Each number is 500 + 40 x the weight over the matrix's rms, rounded and kept within 0 to 999. Layers, rows and columns count from 0. Numbers have three digits each.

# layer 4 MLP down (transposed), 768x192, rms 0.15, rows 738-767, columns 64-95
500504500450464506488451539417535478483466494435465454478515490457509534504509532522497447504545
579521505507489458486505528497532520476518500544481494490485497564482503472550450495573504566532
562534481528464551529538490465522501504532533565560468483457570512493434450511519523580554508551
594558420467536509491524496497496471494534464570523413498531520506572547469469485502457524475469
532586523489510526523482521492444523581508582527542495490550494487501507531515529454504508490532
539472567539405435455448510511474495491449543479512592450495485568536402469528494484528558595469
458469532544547505463517507439574546447495596486536425488490501555526481503533447535571416492504
483500480534558449535461552504513461550438545533462482498471490449500504438506492586507517452420
545510509496527556397564441536514601518482514607506456580437458553613453440503501478456465516443
481447470530527469445489476480530514523506532460538466412479487487501456487611481463531487578539
481511549438512529495502443527514464486485454510587467570445592549574500456516495473500507531500
451494436530481513476544532508533551492510547619514512493537489435507518486436520573479539487454
474555532420499442446456490418525468480513501499459490512571489571486501499526468433494513494539
482519474474482525421555530555492492537548476519478564469476510500458442478400436535478441520497
517473502495494530436513468451522520571523535524416465492445499480530467537384513502580503536515
491520517529565423505545472461479534520512526522468464482493480432395523506452541498460399544495
470464476494537517536521482492415516464485482499442422567521527585539536495487457551462543494528
475549495482500596435495570493485505512506522471521485502507491501416529534542478478544515523485
518469495535494525538455434535528515498503511475440543494404492555442467572508405404495558509507
522524538468506522495509508502484531444530525508536464513500521529498433513512443480544463568558
569557471485474483540509491474510463469517484455475517553500448463474536497463478525490528490515
454445560479494534474506507562549462497468478543497535549542495561465550537396463495490512564464
520529578501487435456504502467518511478488520461510486488500563499441474510546561505503489571523
464559518456453504548520618445524552534511485593535503505522507539466532504499509452501494522430
505436514499415487574444551500488491522513514561519540472519504499509472553429481537525439472475
564514501516458510454507528456453434513476460453525532493452474523533484488536489553495484556477
517500556472516492485551509539487547453486460511478508465535551530487406491535572506471486598511
487418490443483440527577440488512564557482401425487492483451464537522476490391524447524451532532
459510563500464466489516523414420496553584454470502495529524518460497507551530526495521506442471
463536491498488495546525520503505459428492549492491537478498522522525491487452573489456535502505
# layer 4 MLP up, 768x192, rms 0.305, rows 739-767, columns 64-95
501435521466463498498519469590517505452542547460484447493551466585468492469506498461529467452508
501492535536451465410526569462557501489473523481534505446518470475411536559500512455576488554492
548399520485520530495454426565529487521475509489514438502555482430544457503495456562447461459498
593516565478507472446385473586497572511479485516446475455505494495470461510479557501500545427537
475481486450460394386484452501429547520478410459493478467479462513523528508505500495480450536536
527469526457533546558487514535529434428516510431537473455513545558533471495477506498501524524496
550463549475570487510523500551544450484517522555455486482436563521442511489539489512610483478451
520460480453461540429490481502575475499440450535437459455536461524564379519495417400464494494411
465531481447525499412489504473593507514535527486533478472472489464467484536531475412540554516502
444525483491538411501458514480566468525460521526535474487503444567538561580537513527539612477472
522506537483523451526514481507503519418478484516444445560457514500445592449531544534460478424441
518529506600484467493523582537517547496527512490487546429551494523446484497467557505503490502527
484512473443464455448542529422459492478519378589501449507483474527470514469530480491480523462408
505526497517502495536465455499494481490491492492481509555407529503517528469581536502520490501523
497498474605555371501565486490507447512599565547493504541461464485477561448497498518503481482469
454570521459440520511517464503525472524567501509537462483500542491532490504521522563527461559523
524474545488450508513422506461437477484501507497521508436476486491486506521452454483501495502510
470422449554483571545434450539505637451493515461510578542546508531521432516457496587507488541506
469549499506505334502523554522514560438560452471463542546503556509538518451509533529505532471489
554502534527487532502455501551555507474539464506482498457540468519544569521450516497462503494494
503405490502580546515474485542610503466460501513434519520502451533451559536504478551462660522487
572476541505558490417542523509487441496504580527509446512529445530471503503466487499528539529455
519612526545523509482435462476523559462456513471500457587388502434532409486520550512546454534527
592502541481591518485519505455477463506483520459519540479465462529485509484484481471503461553453
457498495479476452516477490559483522521495460484473492530544549501498533521501475410471471515502
551490545483512555508482508496425546482452504551445537489445464457417489539431482430471497550532
565491509503573473537501517592564539545482486449511532539415510519490486485507487477469608440490
477507597491474471505578546522512526519496568553493541573456496470449379543472502458580479478526
510497487473452495453536429488501587464508355519554501515428426555459409441458519502575531573501